From a checkpoint of a small transformer trained on Wikipedia.
Architecture: no biases in attention or MLP, embeddings untied during training.
Each number is 128 + 24 x the weight over its row's rms, rounded and kept within 0 to 255. Layers, rows and columns count from 0. Numbers have three digits each. The size before them is the row's rms in percent of the matrix's.

# o: layer 6 attention output (transposed), 448x448, rms 0.0712, rows 48-96, columns 0-55
# v: layer 6 attention value, 448x448, rms 0.0911, rows 49-96, columns 0-55
# q: layer 6 attention query, 448x448, rms 0.0945, rows 64-127, columns 0-55
# k: layer 6 attention key, 448x448, rms 0.0956, rows 64-127, columns 0-55
o48 093:157102125120144117139086181149170133104082107091102141160121102121121112088114119118168130140122112153109121127128126129098142129105126153134135144112118145139135144084
v49 100:138126119132145106131126117137109142117139127130123119162106128146107154151107084131127154134088152140139103128102098134134136133092109109156150095080121128136149170119
o49 102:138143074154126126139144150139083116077111114102145137139126109164096133125100135135096131106114141149173145132134183104099136127124163111121135111128120089101106126125
v50 099:147147163161137182124132111109120110130140093195097134089105155147099178149110139151089155124144157112118151133143159089106147133085143115100089135145138061126103102113
o50 096:119097168152119169101137153155113119089120157140090100131086115138138166132095133098121145159116147134088116119130164112128152125133172143114118150144109056124087134116
v51 099:148153118086071136132148197146148134100103113091106129142095142105122113126104150124188106128125130130133134071160131164154084148097135112171098172118164067131094147141
o51 097:108136089173128110137148118067113087126128107166143126098106152154135127104149112141142125113157155149112086096071141138114123126133106117126093159135110106106122071126
v52 098:120145108151120175140120109116182175133151174142122141125193105150108129142102118111131108108142150126112118136142083093129146103085091087155066148128119171095117100150
o52 095:143141097155098153089087133137136172134146135107116148139144101145127127131107110092146104117103164127099077084099086113120119112124132157179103154076111137145094141138
v53 100:069104079131119145165133122143111198110126169123141122104106186086129133064121134102131170106166129156106141177198141135143106096133144133108114087130144147128093184156
o53 099:112151105127128106163133074159097133120109067113162144103158162094103146142136120120165176121140149135109112153140147144145133153137131110165133115141114170117093112200
v54 102:127126164163130117151171143118104096101086148159136132161155130178145119129161148124108111122156142115109110172077137183114168138125158139042131135141109109133125092127
o54 098:151131165104069163109133141150143092098108115144148128141144122171119115112166156104116129114082105139120146119130145161130172133113155115051155173113173113136147119127
v55 097:134129068082105100112124159116170119100120130096144110106156085147131138156164104134172119137151141112132123123108122120103097104089097152113107094133095142109174154148
o55 097:099166142107100122132170099173191064145152126096153131107155141129114129131154119097136179156107122138128124112135130084131099113077140181145099118147129140070149116180
v56 091:152093125131153124110159146140095100162089099134108137134168164119112106143129109080163113149132129132147159122143092149091155133088133119108136097147155110144131102136
o56 086:166141138164168107152163119164175152141126125107123125093144142128122112127146157131177156144105103150092133104133160107142127139123147102135132118168168128150134110102
v57 096:151152162121131134144123134101101108151141143091159095099123170089131125120166155183116088102092162113085118137096157151164138138080141090164092151137131121154114104137
o57 093:151102092113112120159132083080106147114138114093127109105143162097114114100110082161115108077114156158120105132125144138118143109109122092142110182120167129086152093119
v58 101:119149157097094121098150192120157125127097152122099163161131149154147125115115100126163131084097099154103141135195123148103119092128131130117156112131134113122101142154
o58 098:055162122151112174114177142098140143087129127118114129147116119135148159111126105105125068103132133159126097110163129157104139105114096147118169103133114139131133115149
v59 099:105159148104124112098156115090139110127110130152129140156183116138110085110129120058141147135135102087120136116097159132108171119088127081119106117141125129106101141068
o59 098:106112121068122176164159109124100084158114159168119125161126134158115097169173145102111128148097106104123085129159140109114118118109128096122106158149130130122113141086
v60 104:161115091148121128151077099117117121104122132092133138110125114154119096098125156133115124071099134131127127134126125163163138124112116080161122194126114127103146148115
o60 095:124101096111113136138115161096089108140102149125135155133164122114106112170075121167129157126101160077101151160126124160156146122137133096112109156074152101117166166099
v61 097:152102168145098098116155099143145107177151113066142172130105124135167125132121127138125153127141108132141091139089108063104122179094157144129101164147109144143122102116
o61 098:153090133112122105146096091097164120122186090078109124119121116131171105101113169097188093144155132126111134128082125102156115178169155111129138136138108153133138148116
v62 097:097100148128128137150185109186101153142185115125144118124105143107174155128124121112142162136168141173176131136154151128132111108140119133122096163184109088148063107137
o62 097:131113134141122161092173135108125134130142120130097124108119115122157137121142106097119147127147141148119105140084133127164146132125081119126129136148147097131094155146
v63 094:152169111119148096167117105092129141185137151112121121151139140128138127147103107173156062140138142102160121113207115158121142120138096167101113138120067124164134124158
o63 092:138114121143152106109140111151155085142133127167131118157148110140142155198126126145130133146169135132108123114186110129135157134126118143120125105112127123122191130138
q64 088:154155136137149152121125116116140158130122149162153125112148122147178149166135110118144125138129142106105145145062151143145137132128134081116112138094104139137106180069
k64 086:114094094123107164148102155137140097151090096153098140103164117152123124121164120131122109121150100155140094118139140132136114123130134099121178108150119108129161101155
q65 109:142148076108134139169107105119093104122107135097126091185117145142115125119154165135119134113131141125142131117118117067116123132107128149100162132142090141093056121132
k65 097:140110127139130121087135099144152120151136130121134130103158141139115111106102099153156124138092119131148099159105134148098151122135125163182131123069122142114168140099
q66 093:114109150070122093099129166120195144152102108131116157122082123104136156145154144087144152121112122160130129128127123128160135155166103106182128123126131176119087143114
k66 103:163193105142119144160110092105114167116133144138140092183129114144145163133120148109118093091130095114100156163139121124169108118090132179156106153060134134125114067159
q67 096:196115139094122104117079108126117163159108127135148133128150143162141104132123151101073111134100163117132156145100133084137118127157133131106112129136136162133123126154
k67 096:151143156083086138154140115125147165172155141075135157154116129129115122133084112119153108123157139133109119118088132100146142125157129146159129127138164107171101100113
q68 085:081126100119157142135160167146101157083131133140126130125095131125118134106149139107162117122160105102160127131136113106115148105121123114100131106133089120122186126116
k68 077:149093113188125141144087171119100138121096082166139126121112127163147120087157101127134142110132150109113175166110156145116097123108146108165137099148111091145058096165
q69 096:063103166145138191143175162090153091131085126096120092106123130109119122128165111099125060111123122115076148142070164149133118140093110139139078132160159110139093118097
k69 099:067138104131140169165113097101147146096074082132097113117101121139196126124111156082191097134117141128122109121160127100154141147120176136075161143126106108158147103122
q70 087:093158106128121113111181112126116129128107112116134110171125158145165154126161125139134108121154112100146146127117132136181146166157121153136139085127125128098097137133
k70 093:094132082115102123128149194063121149092103132144095080129118119167122143107137115136124142070122126137119135125152118145163066105106119129103128163171109106098112115126
q71 116:130133165122139149135111117064148111123149140163164094130145141128141122147144156130148080128128142145081170119132160143103129097089120163131094089148127113144112119124
k71 103:139158137132142168135128125117141103098110090087161152129092145107135133132054155148117135125146129159118118140129134152137127152115146165151144126163147119062100126139
q72 080:175110162148139142162089134136084134099125086157074155119124098146092134122148132088132150094117106122135100111116125141088118157161138097143141152068112175164126150129
k72 087:180136141148128132131115119170123156099123067071100126108142127169157095158104156138120143108090120141120148108150111118112104106134133107132136151115137146144054146153
q73 095:101090110148091133103125100117104099128146131125151140135173107172145136116090151086141112144104124126147141158110111129136110146103118165146093099183127132094115135159
k73 108:100108083106121092134117169082125119147114149124128155123156120152145140132082155155146145100109118117177117128131114141150123134107123129107101090129135118138159151166
q74 111:131127183100108084145172102067119139122154115105141145108153156121127156110102159126126132156138135155157161105101172123116139133096140117115128164154112113190151146135
k74 103:161109147120076130203149103113133114149115176132104125107179128130128144143142123150128128109142087155138114159102153124150136146149170096118082165129150109124178136131
q75 104:111173142120176115091099162164159153094134115126151123110135099123160118126131124115197176116108141145117126154135119125123087107149113127167143120118162164134103102123
k75 102:147156084128088128076106115188159156094122110180142174147121116092137119118135136099097122123130139104128166122109104121111123130146142130141171084118112130141231127141
q76 107:122128091078090131091157131115113101125155132142132115147084143094102108126134081097167159101147118130114131103153152114113116101132122171196139108114123144167152141113
k76 097:134138194131129157146096132115120149101113222165170096150164140157183140142136136101101139179128083089125134130124126143126061167138134111102137144154085104137137121142
q77 102:091145108118157125100143125109149138085073107174099142107158129098136127080105142079126089141099115118155125127107125155084132112145137113142104087167144153124155102174
k77 099:141107095143133147127091136151168113120128063120152120173098130117162128127110128165112150100124138130086126121139142124127117181113118123141125100127135154107143127148
q78 108:158152202125139123079141147111131178145123137101095096138149152131174107137110090125126157139090108156163118113130139098144100076125106097168154121118120155114131129104
k78 107:143069121090076162141163108113138104166146124145134159147077110135174170184092110162118119182142111139148149132124133150125137121130150138100101099170133159140150139142
q79 101:125118098084136125146058159134124174110148128098112140079130150166162157142147151130134140096139106096148125135122133140107143130133181143103144135112143127119181107086
k79 105:104136104161123116185134156108140125133132157160186122155131192148105127120104159159118138145087104106157149119097105151131145144087144154168120148098081109095145125160
q80 090:114125124167133142127160136142137133168175127168156132139109133125106175135145106151128079144145107105116151164118156129129103101109150155121117116110125138106085118155
k80 127:168128105072085118113155143097172170155105146059119140145132140179139129100103142143136104105132078112137122133139195172129128131183126123148145119134177159152141096108
q81 087:130129117163136165136132153168139148152145126101116122145107101167101119107137123114099100121143132175157168165088138128130090104137145087145105118127113129116070121126
k81 087:107076137151144115154155102115133100089128158130159135107134168114162121104124129118118119128141132124093155094135147113151133103154125138154143116113079109127123181110
q82 099:118141106120132110130115109182139172142114164137083118133127108148140107110092108141124127129102138109103116131085137130129125081153143080159156080099111170114094178170
k82 088:119108129137139166107125098112074126097077116159172108097139146207142150110140148151113107127167122117132135113124127098121117131131091139148122149133132133138041160163
q83 081:136143119155133159135150099113114102120169102139093131138106162154100156120127101155096141145138168132150146114098105109119124135101135122140126150142098139088125154069
k83 077:161090181186163149127124110168080074116122199145148144127122118110120120087108106161126146114147146121113155144104155182086113129145120132158097132114090136187099159101
q84 099:105169083134152119080091168116170168146083125141141128116130095094149130171139141114101153098105141082156115143108123081142138144166140153094138063093149152162147121130
k84 090:093120086140132076104136144138132134111128163152167139157143104145137141133130192116116166110154177116164121153161107132163112075120097108103113122078106123101171150131
q85 095:137108111079129133167132144115136167132109114145152113169135134142140123152143086075122106129132101133097114146100142155123123135132088125123148145125113118103111148174
k85 087:131153071131116198067163126145135150095094100126119119164144111125115134145157165132121127105137137099109102081156104143105148151145113139138082133113172133122077119112
q86 097:109142187144141113139184121121170133133148155136121109138158096137205126152141117128092124145152099112141139130139148121136184140141116105131180106106133130167177136148
k86 085:196081178105125132176164078138149136148114178110176163125128134103108111156090125108125127179149113122103129121120194108123143119143090136103146142135135132133155087098
q87 109:179108126149098127104142108183099154140163163150142134115137164117126132121055158123125148160120151156150102099155146139121122125155120115158149138131158133118177147139
k87 104:165096135119125131109173115155116119141126115131134166139124111153132143142175091187133136146167120151097138143118168138073130111096148135099119123107179138092106110137
q88 103:083147136123093156152150134073102116134123141105129104110113144127103110118194138132143146103141088086129136162056126133130153110140183091140094125170131165131119134126
k88 106:074107157136147097139189119067167105153124128158159177168120120115127142134140107095122102096137148154134139130120094122130111142126136147126136105132114109084216136135
q89 093:099149067106132177136112156104121106092133100129163140114107123123173091121134137099158153153123135085171140128122152109130137132168116111134129132142137151127099130161
k89 095:151140118146105139134101144124149135141156118096110096145128111132100095146140153132140132106110149147131108153130147117127106108148159099153120138142098123132118094167
q90 098:099154148128134151124136123171105160131120154151117125124157132140160127159091110125111143147152122096159127113121136152082152138159165097137147140138109138164095138142
k90 109:159119133131173134129119134174141186076136124125159143136151129154172111148163125137127120135118130196099113115162113104131106139143096196095144112093124126138125165125
q91 097:121109158135133149131123132136110087124124138116159131161094118088127156129128110147146142096130097130120112127088082105147124111115147135088131147107112172125116127147
k91 114:117119161092120149126139126091108106134170140117132111147105160135164115117119123104113112152124123105104132141187158156102142142130160138140126116164126125159164162139
q92 104:098144085093106143153135122168182217126105165117133120167172137154143175135098115119116115142188110102155102133178130091105108160091064118060129117111154101142147116095
k92 107:154114167159109122143122144141071174091186148162161171135123096128120142079149124119084138157119158126119117129159152117138098103091115125119116149155150087127160120157
q93 101:181202110133154105096112137137163169107115142086131125086142169100068120098148164160149119119075126142152119116143122143132158144117122159126094125143127100094110123129
k93 100:194151135138194117120101092105136146199125126134147132182154144124142090103116127107136167109114146127085120113164184129150111142145093117122106144173097150156096088117
q94 113:139125121128113138145119130078152115118176130095119143131114137116087124126131115157106125150084160190099160082139109107125140101133110183149097131171148117135169163140
k94 114:124122078106125151120174134103182055160127132118115136144144138129109112099125155127130126116136123107125122108120143122123171104110123152088089148147141066120113125098
q95 099:126121134075124140119126177102164121130075139078121109136114143079154131147154149132113162129123126097103145059107108141109108088146146170126144090106140120140154125156
k95 101:164144099146136143118118118145123127140104131140129129119158139129156104141138127137118132136128118124123163118138160136145140152164075168152174137079132123119151109158
q96 103:136131095130133146171110142063101104118127151088113114134114148142126131095103159110189155123106105153121124149087150131134135139128123106150114111165119158125127176139
k96 104:127076144163155159123124096149105138146111144152106091098115115111138105159152110138123124109112149145126110156098113135118103130116108105148161121135113106120094157143
q97 094:128108132166162085112156135151142144090100074143106142154106096160163127142153123064100115110107092102113189146070132124110098116118141176107121104106121099138085159109
k97 096:136211134173157157138109124169145161132132078098151142072120086109140113117146128071066114106123125143096109092145106115144167119112102164140158141131162175154113162138
q98 102:140156091130084127090086135158125132114075142188138122138146108096145118135139156140107144151136130126158145124098114100131135143101109105090104143142090096095153091126
k98 098:146154140150157092125145143133135156132148130130144124128127144077161159109123124100124123133142135131119154172156144160090079104112123137121156124104136149162124127129
q99 115:124101054134110147129140141145112134133150145129152116130105170163118111068077105141179100098129151160076153111156128144080112135070146168147140109156096135067109136063
k99 113:136157184168182180158130102127114094126113111115118109114122135176102139109155100139163179113114117147118110147133155147144182141122115184125128133095105102141109132134
q100 101:123085138161124128135154131176103168146144131119172092171115067139145171108110109104119144151116112165109089110136099147169132119134116168096182156130134114103131118124
k100 102:118147144111124149134102128189149135147147101124114103073125114162131124124148094108128175083132154143139107134159129128139137123147155121146125160089137096118077131097
q101 100:088134102139137136142130197108115143137096118144100113129131113139148135106117130133134127128116128095165150166121143080156094143137097140105148114122170142132118122162
k101 105:153084083096154120115111165128122073095168130186124128108120105123145128135102087162194158134092156149130147164151143148119081137082145121147126130135109121103121142102
q102 102:081112103163095153154135080149136113175107125123127178094113132140138107136121156115115131116199159154153129120088158117144151134139141099116115148112144172105127098141
k102 110:117149168149154152111127095172092145149096140094147097126125106106128140114125126135159141147135114138129134154103177146157176142134118112132161109108123116116141110140
q103 107:167143162157082103130140099084075217109094114157138140125135128123136121134073105132156110146143143132096136106120150112106138138132134116112124108148129138109109088126
k103 098:141142123151117119110145102174101177085147131169130121066144104110105141143095158137118168146137135099131127155109147151090151122173101107138146113147094145153160106131
q104 097:098108159113148121131131148130125106146123106153130162144138101116127135112164131102129145153139099127130137149100161100142136155132152112098145081134093142139151098113
k104 099:110091142120114104153126161120132099132100077105114134149141158123147171146125122114146141122130086107130117142153170157143109114136128174114145128127109113123133118139
q105 110:131088112151147140168133136127115177113097092105140127164170138136148106138115128096129135107116127148135125137138124097107174163096106186104121106125160093163198114120
k105 099:132135140165132141123089085127139118123129151155143131095154161128176143120108100145140152156155148131144168125120133105145166167082110126164125128125099139128145119138
q106 120:144097099129079077108131108150131179097139112131119091122145072091139159135154104113126114141157146106165146112123102117116125133156107107132100157108101127129172099132
k106 107:154178127126172177119104150136123139105099123154128161094151145098136119123149109130091137115154115125151148067179111113115121108113083141108139127115143100086145155133
q107 096:157130093106059106161150146102145125147148160141124143137103098147079127103123103103153135122128081136136135129099154118126147088163130170128155137134130120135085118109
k107 102:158180153172138190139102117165084133162115150110150104139138097097124123166100143101119146128118126122123122100109097132119107133129191152150109143164092138087137123159
q108 117:155090133116188110138142100164120154126115136149092114107132098158084120146129175099085122161153134088154145086130124106176126113109138140169082147114144120150094114134
k108 110:095135107112070073137147164092139086106166089145125172139110135132146131168093148164111108138119107123154132103122129152120125146155116107177086106153131156135175169141
q109 103:133133129134114125127114133136164092108089142125150156146096118124148104145133158136137145145084140117118099079130144112158151141100127121130111126147108149102118146133
k109 101:118139107149113135156115140122088098109149132129162145097164085113101155134141148152139106141124132140101122123186108149108108132103156156140133114139077138106134169141
q110 116:125067138187133163121163067136062136119114129132133131134126163121104118146107157142140152153126132105094128165061170114130145142122147111132123089172126122130000145131
k110 099:103151127125108171081105130095147144154107144107155096178100097116134135106141139130089087144169143145113136098128123106168140140164115122164114157155160116126088094160
q111 097:123163117126108151118122186142151127127124152118118176117138134129097133093069139074155150127115109137109094150139141142154165133150154137103141112176110167110181166109
k111 098:174115124111121142183125111088162144113139137128129134126117144120117143126092117132122110157080143131161169113112124141141144132151145134129128126109110135061198179130
q112 115:067154116125087166154140099103108137141127139141140144075171132128090127089134143143125133107095137114121117123158140120101099154157145111126134148115141118151110127131
k112 111:090135136180197181142108095128083107146139119086142128087135173079142161109189132106130135105133159126114133145123099109149127118149118144121139132130130127137046116161
q113 106:099135150135081128133149155115127154106133143184185125124143154077167105099147110086165110103137157174123127155126105149127134138146161135079176151160118131164142132123
k113 095:153086147097105124090147166126120129105096123147113123113124156118080138164114171142116151128094115128164126133187117108135148118132137120117107125123089112158099131139
q114 105:115081145088114136150148103120093128134145088102085129145086098109143114107148190048105159117120118112115118125072083143092154129151170127140159125096119108118177146107
k114 097:165111138173151127147162120147089125124147123092104146179100151150123151104110172131147130128143085121114128157123123098139146115155122136115138173138126100133090139099
q115 106:150142128146154139091144141159122131132153130134119128119140125137128166106139160143105132128127151128185116119111098123157095122092085139154145097146125111113062137140
k115 105:091184144111167142130113134156130152136130170115102167109110105119136107130148176122176128142122163171105118137151107116130080122135137135097132121099127113151105131131
q116 110:052135119115147145159096128116160139142098126132125141172142102138123108186131108128167125150105136135126157164114098155140148177118153119103129096098136157132170149126
k116 106:143121122085074133117119150117123120098086145142120110140139136110063110140183134160145139153130139146145098102148110139132136149104091131137100173145127139139151103116
q117 110:124134111076153099124142182122137098112166156112141146091125148106154162150116124183098161136112126117054100185093154125143150120093123148138145131143133102101115112131
k117 105:112072163166178124131131086165074133135113145126129111078123148139101076092166148129111132115108210093120148107128155118149114155115086096075189115109125129169085150115
q118 106:114118091142128142147110112096112119138127135166098121113151125105134103169070132106118149110144159087134103129130126119102160090140128146099151121131110142090090139121
k118 108:091095130107160097145115151128117155153119138143105104144090173148144150145179086148109143134118119176134115121126131129116186156118137104120127128118115140088147159126
q119 109:126146156080130112090120116145108191129139139152145115157138126148134099145141139144110142115141165151139165121127134109116126110131124170149164081124156114208063139110
k119 106:140146116178143127136134155081121134094101121108137134134145119107131141155137125105152112121098133122128122108121110144139122132144094116113073138113139113132116107127
q120 100:138181115119129095129061146119151115120108136135141081141107117137121130159123098148131133145083142143098185181110151128164128160185135126146116128101133092177121108123
k120 097:163136143128118154095134118148125158134134162130144138077107113136094112089126111120123126124093122125100081103134120148150102126186124139154137147158156138075088148163
q121 123:158112147150121093141106095120143116146134126154115113095118138091150122142096124127123112145117166119100093137110122126146167105166086084122137148087110176106142115131
k121 101:102126135114190103125136123173107158142130152090107109138159120118129137146100133116141140125125118131146111137122127107139137123107166127137137183126150130110150130089
q122 100:144117115157145115151145123086170131148130121085165135101091132113145134120096143099127093105098137102120139109140140111176115157145098126081112113148144130156141147107
k122 105:054131101089085097126128148095177100104124153129129140129149168149143113146093145150124111117163078142138129121135156151109140090138146094096112148151118148145159129180
q123 099:139122117132140138101106152156073193146083142131102110118130134113135178135132115111122103142152143142108122116118090096143152107126168128147118114155117112177074123163
k123 096:121134130177196104135078102146114152141115141147117125100128161132112105173185110150102097147142111079178118138111123112102125132098160153146080113129124139104031144150
q124 106:143120194109139176146123103050101084102125125124138117094160154083124163122125116120148147106166136103153163117136105127133092147112136204090131107109145155138130108116
k124 132:132139079093045146126150135060139062122128105133139132142112134120103123169077133141158108130126099130122108108107115122140126135122127148139074177169119106108156155146
q125 112:120134176180149117151120132151126139131145108172123144115130093156114149109145126108107124127114148114135118129091145107171137134138150108110134104132107147148098124134
k125 112:122162149208159152116086067116120160116118147133095122117125143098160065133118152139155151141100127108104117135081138120153122123113105141088166126124131163152123153119
q126 100:102122098137088088098149144172121160147106107137110119140098140157158110135108120124147164107124092096129128145090133134121061139165111113098117132159101122133155146154
k126 092:180126096155135157080072138139127085116116134118175149143132106096087159098155128106153120134169167148136136107115117134107121120134127138197073130128072151145129185154
q127 105:076146077126160099151088168142132107136130092143115106131146112120132111144076158141135139111145155123136125109140118139158132110154131157131139149126146088131133138118
k127 100:091144124144107108107135094091153119112138157107137118112093161137112101132076101138144111134125123094138128173134106130164090146118162121116158133135140115112138143136
v64 101:115101152118114142138096116122169125114122090174107140175085132119153111171146137123152134164087117158113161167144096106134104111113140182142119114136120120084160117147
o64 106:118110105169059112165110123154085144121117122166145093152144088116094118141178122122141120085136139112107107160092120123118165101165090109090151139140132106141113131129
v65 104:110104113111114158126151087114106111123141098163126126091133109146126120134153133135119142105163102145185129161062107119107104152103093139085183129116089135103116143118
o65 113:132068189124108170139165117143116119122119124142091121127087143106120111130112101182115114114118111117169085120127088152131130128125127148117099126099134126138119162133
v66 101:121087118150119084174090118139113111158120143097098073149145138132137126093146094107116108174157086118150112102099129095164147136122131095142113156127162098134048153155
o66 105:149149108116145121183146089124137105106125097130112115130119108131124094186152135114120133112129133096116149128116145122141135139131191161158106128155106112130202082119
v67 109:126133167115124147172153161128118129114150127133119132141176112132111125125174157102160121105116152129116132138131081127124187095112121118100171134122096134174149138100
o67 114:105137063168164163133103146133130100136134140084122172119132127128097127120109107154137131154145134125102126102124112122142143135075148081102122121128148128111121148116
v68 102:140131117097126104182099102171134104115110151150109181158104107138126106136142147125130123129164075106106123128103158101155176108149150161113088170161104165146102116091
o68 109:182102117112083087101134163122113142154183137123131130148172133109150169135083111165120129132129160138116129138144140111155072126155168142114157133140086095151100084092
v69 108:126144152093132086113177131124140112178131131122153078140160133102103105143122089133127112110120126159161111111152145137143133120171107149135125132158117156102140109137
o69 113:155108101127117149105141122132136155154125167144121111142090127099129157082172141111085091139137107096138128142144111132131105140089164131115120064148130126115142136157
v70 100:105134134071151098098129153147178152106150158140125115112135112134129147121151132084057129132155141138119146092130138149123133103157149139150096104139173170145112124101
o70 106:076158127127163084124128131118195158098123136126131095128153118118154107138135050107109149138133147138105142128107129122128135075106118113141125115119117150119159147124
v71 102:158156130113146080112123149141164151150163107079136108126133161148123180151121139093111128085152100105135115133128116110117140124182168128168148125111097093109188107191
o71 108:122139127155141150140150121133089121126124114122120127102127143106128138138143161102126153102128128158137131138140151131146142152168144123148147106197104143101119126118
v72 106:138128160092135125140138107105156077163110159162109123151128107120129122120150122120168088127099127127142154116134102169153170142102104143120147115111087148123108159068
o72 106:109132111158098125100103110133098168094122130136114149147086114129127112136136126095108110091128099142160121116147119112156113189086113134107138122106156139119145086086
v73 103:111121109145159121186135158151139164110150130149119138120112114094139178117113130151151127139152143109130123121122065079109121145145138093158133152087120093187120138120
o73 107:105159172099145132115121130111122104137096138147129135118152123122142150146128100155124138124103181117168123106162108175112122143130110137093102138128115164148131129124
v74 120:114158124159055139117180095093127128104127074154132107071107120155132122149099142085158151126137125121127128145123130107127161124153102149171121140126184082161117130138
o74 109:105166078105158188129119140114135119161129137125133123132124109143106139122121137118134089138113139130118132171137158136121155141155132122124160125103151157178114141112
v75 102:107127121107120123089148162161153095135173192105133094113129145101150104148091155079161093144093086126146130115139154127134136098147125107127135118091141143153072153160
o75 111:091134177103191169182109082154129114113140137150158124113145138124095113112152192132156128117130111139121141118106149126122174115140133140120111083140133105111171102117
v76 108:146099159142151109069159167138097145147056075124136140130133121109140138145136079128117190130135116119146170136124141110141130108108127116081126143092109150124171131110
o76 104:157111156116140089105116144132129167146131108157142103117153113136157151124104107118122146119141124081113127132113087137104114163124140104155106141147100117098141152153
v77 108:133138115173137076063158113107099113147133146136083105090121174157095128104157134167098132142112123128134151144112085144115133146107129108141125124172090120139145121134
o77 109:135185202155146129080123150158153177127130138091133097175154091139147141133140130121107130142170146106129125123100116083102135131125129105131104103153165120107156124159
v78 110:158161139166158137154101126135155119128116140166118098081085137118143093099155176149106109085119185106073144102178151142108107105125119128097078138143130162129109112151
o78 114:092122117146125161164129132122056144111129146115138118161111117093179140109118139104193148150150127108103183077159145144137126133118176105152079135136147096117092119145
v79 104:146152117136102140128141166168096143166101120115118152173147144110165148145148128102132157115111092132097090119131143114148132131114140130136135153129114154114167123116
o79 106:125134171191152112142114149075146159128155090159102108133111127115143163141124116099155117141122121117112168146144132109141084110119115116131122112122106140153103166117
v80 102:112155110091151155092119155125134093147142152087106145133152167184124142119061132119154144107124103131126130126111159128106137100136130151160111167122152124080119150132
o80 109:157088080148138148141133165144115170103132141105128137135128125098095139125137168155150143123080093140143124137123150110093123112136107119173125118144164148111101162124
v81 106:126147100152118097067138141129151133110107100095128145143119125127144147145100131117122164092147115110073132137133144155048131151109120121116146123121093151103028126117
o81 113:106118177104154116162090094140166147139160123128112118130130146133092146141154102105119158137135141114110119108125155105135158130176124097174104141104169144146178132139
v82 102:161129070103097126126117130169154096111091153117115138102142117132154110174149122122125126134110086115134128126157152140124109122109116134128119100140133172145162116148
o82 105:125122124113136095104118136149132113161170177140116100154163093116084137151120112106172121087144150128180102189108137106156096113121113112141099123190111124119081079125
v83 104:108151089110125076139098131114140142131148130076080121123106114150099099112075124117138107117127126160111120122110105128099117134129095158156123145162127127103124107136
o83 108:131139078155126167100136157161103131120124088155167105137105105110117124117131112150112100110107128134136077129156121136162121175096114113139079081121123108127125146150
v84 105:145109155113112148146123095085112095166118166127148140133084144112138111114105109142106121101146135140152129135167155105151134158100114076135100135139138114121149114118
o84 108:135101109113122172116151180149131148116121116116120147082147144143117147093137134199139122142154116123121143093124125132096138129119140148095131110131146165135142114112
v85 107:142155154151136149074121125183138157137127165093149151097124128103119142110089139136134105185089130126114142117163085132137132139080140112136136136126119143110123113104
o85 110:129128104153205117167072096118083166132115145141085130092117144167101146106075159122094104145097126129139154162100136170113117114163106144146128143118099106104111123129
v86 107:115115090104110157163105122078127113127138101105128139137122162084144115112106130131102105137111148104117125132172095074128121136100115096187137074115109144116085120147
o86 110:090125188107086177141173149093119115083141138123135116159114145086123148091110120118136105118114160146093125147122163124145162153112126133166145121137160125152137134152
v87 107:091144096142175123122138090146129116124135117155118135123150134097105152120132094123102173130131095122128116140118123135142097140140108140141128172115125137111164126157
o87 117:114074173149175161161154131137128132133151134150082156148149111123144137102115105147118063171091109165137105152090127123132133104107137139094149111127148127140147145130
v88 103:129118122151130153165138097115119164104094123157113126119147135133127152129158126136151117117109081125165103124132176155115141136154175099134096138132129152170109146179
o88 107:158133170103113153114097151100099144132132138123113160113137120117099151136157155153146128145113119148123142091116103123094108106130154118166134106113185111111116139120
v89 101:116163116092122137125163061140155118170141150128116121154107051154144115116125096168133105145108131137145091122185133133125127134121114178122141170137149145109172117095
o89 106:145140142117110140131196128183059113151104157144111155161137083114100135101153092165127094153120144099122110142098118113156122093128127178122108097069110114137103150092
v90 104:144142135107143096134140168143155124149104097120102161174117076116125162184114162131137122138114094111177101077125138110075158109141125142140117156102105165088102126144
o90 110:108173145126112125149093137130160154082144132128123145112134113104092147089090149144130122128139142106103115084124113174110095114108110105108106102129128080112064122119
v91 100:101166116111145102135094154121114128106117092108095098156143141132106113153083127128139115136166110151117146159110090139166180153169154131164147113104168123143135124128
o91 109:107135123113122112126149102106172150111151110115131135107114091098133143148158136094178137064082145101161102144148138115134143075156162111120081109108149139135094134121
v92 100:104126135158156118212148086128158091167134074151107112160074164132120132114142149116101102167175103164104164119092108102112136120095101165125180131111116146111154118148
o92 105:138129167121171131103108147122110127150136138144141105146104080083153065167133083113113146141106123077136086102116149120148133126074120118127119116185134141161139114184
v93 105:164107096111151131185151135154160145121138174153133119149152079141142153143120117137131094154083155134147159155150161145129141153132157137156156158131130136088105077107
o93 110:175183140096138127120104118090174133128091142139160123129113099132144132138110106153129130132091185150124139088139149144123104156111147148153135106189143120095104126151
v94 103:089122160177134146096131178138136106146092150105114151159158142109137091128116157146113126150114150104107121119099171125102137084177147119080128145130107126114180154144
o94 107:155090132140171129136160155085131179152100152191182083122123185133149105127104162161125132087129113123051109107089146113134163105143144106158108076104108097172127139116
v95 104:131128158147069152156123135098118129101108132147136121116174150143148102110091142150146128099134162153125136142127107126102155111158129121176144122154053125098147116131
o95 111:091154129095105160127130176106165092125131102115118130080130137160113108129099089175121128151170157137125096138114078134125180109104142118165155141152156116159113112136
v96 105:146140173163101135127166138129094153121134154130099106121149148137141113148124161116103129098128084140125148145130138092093097118096111106155149101126151177085147136159
o96 113:134053137143100098147133115131180145147097126120139150123114157105163110153095096097112152159093105156135128115085129115078147123139114109147148153129159063169138164156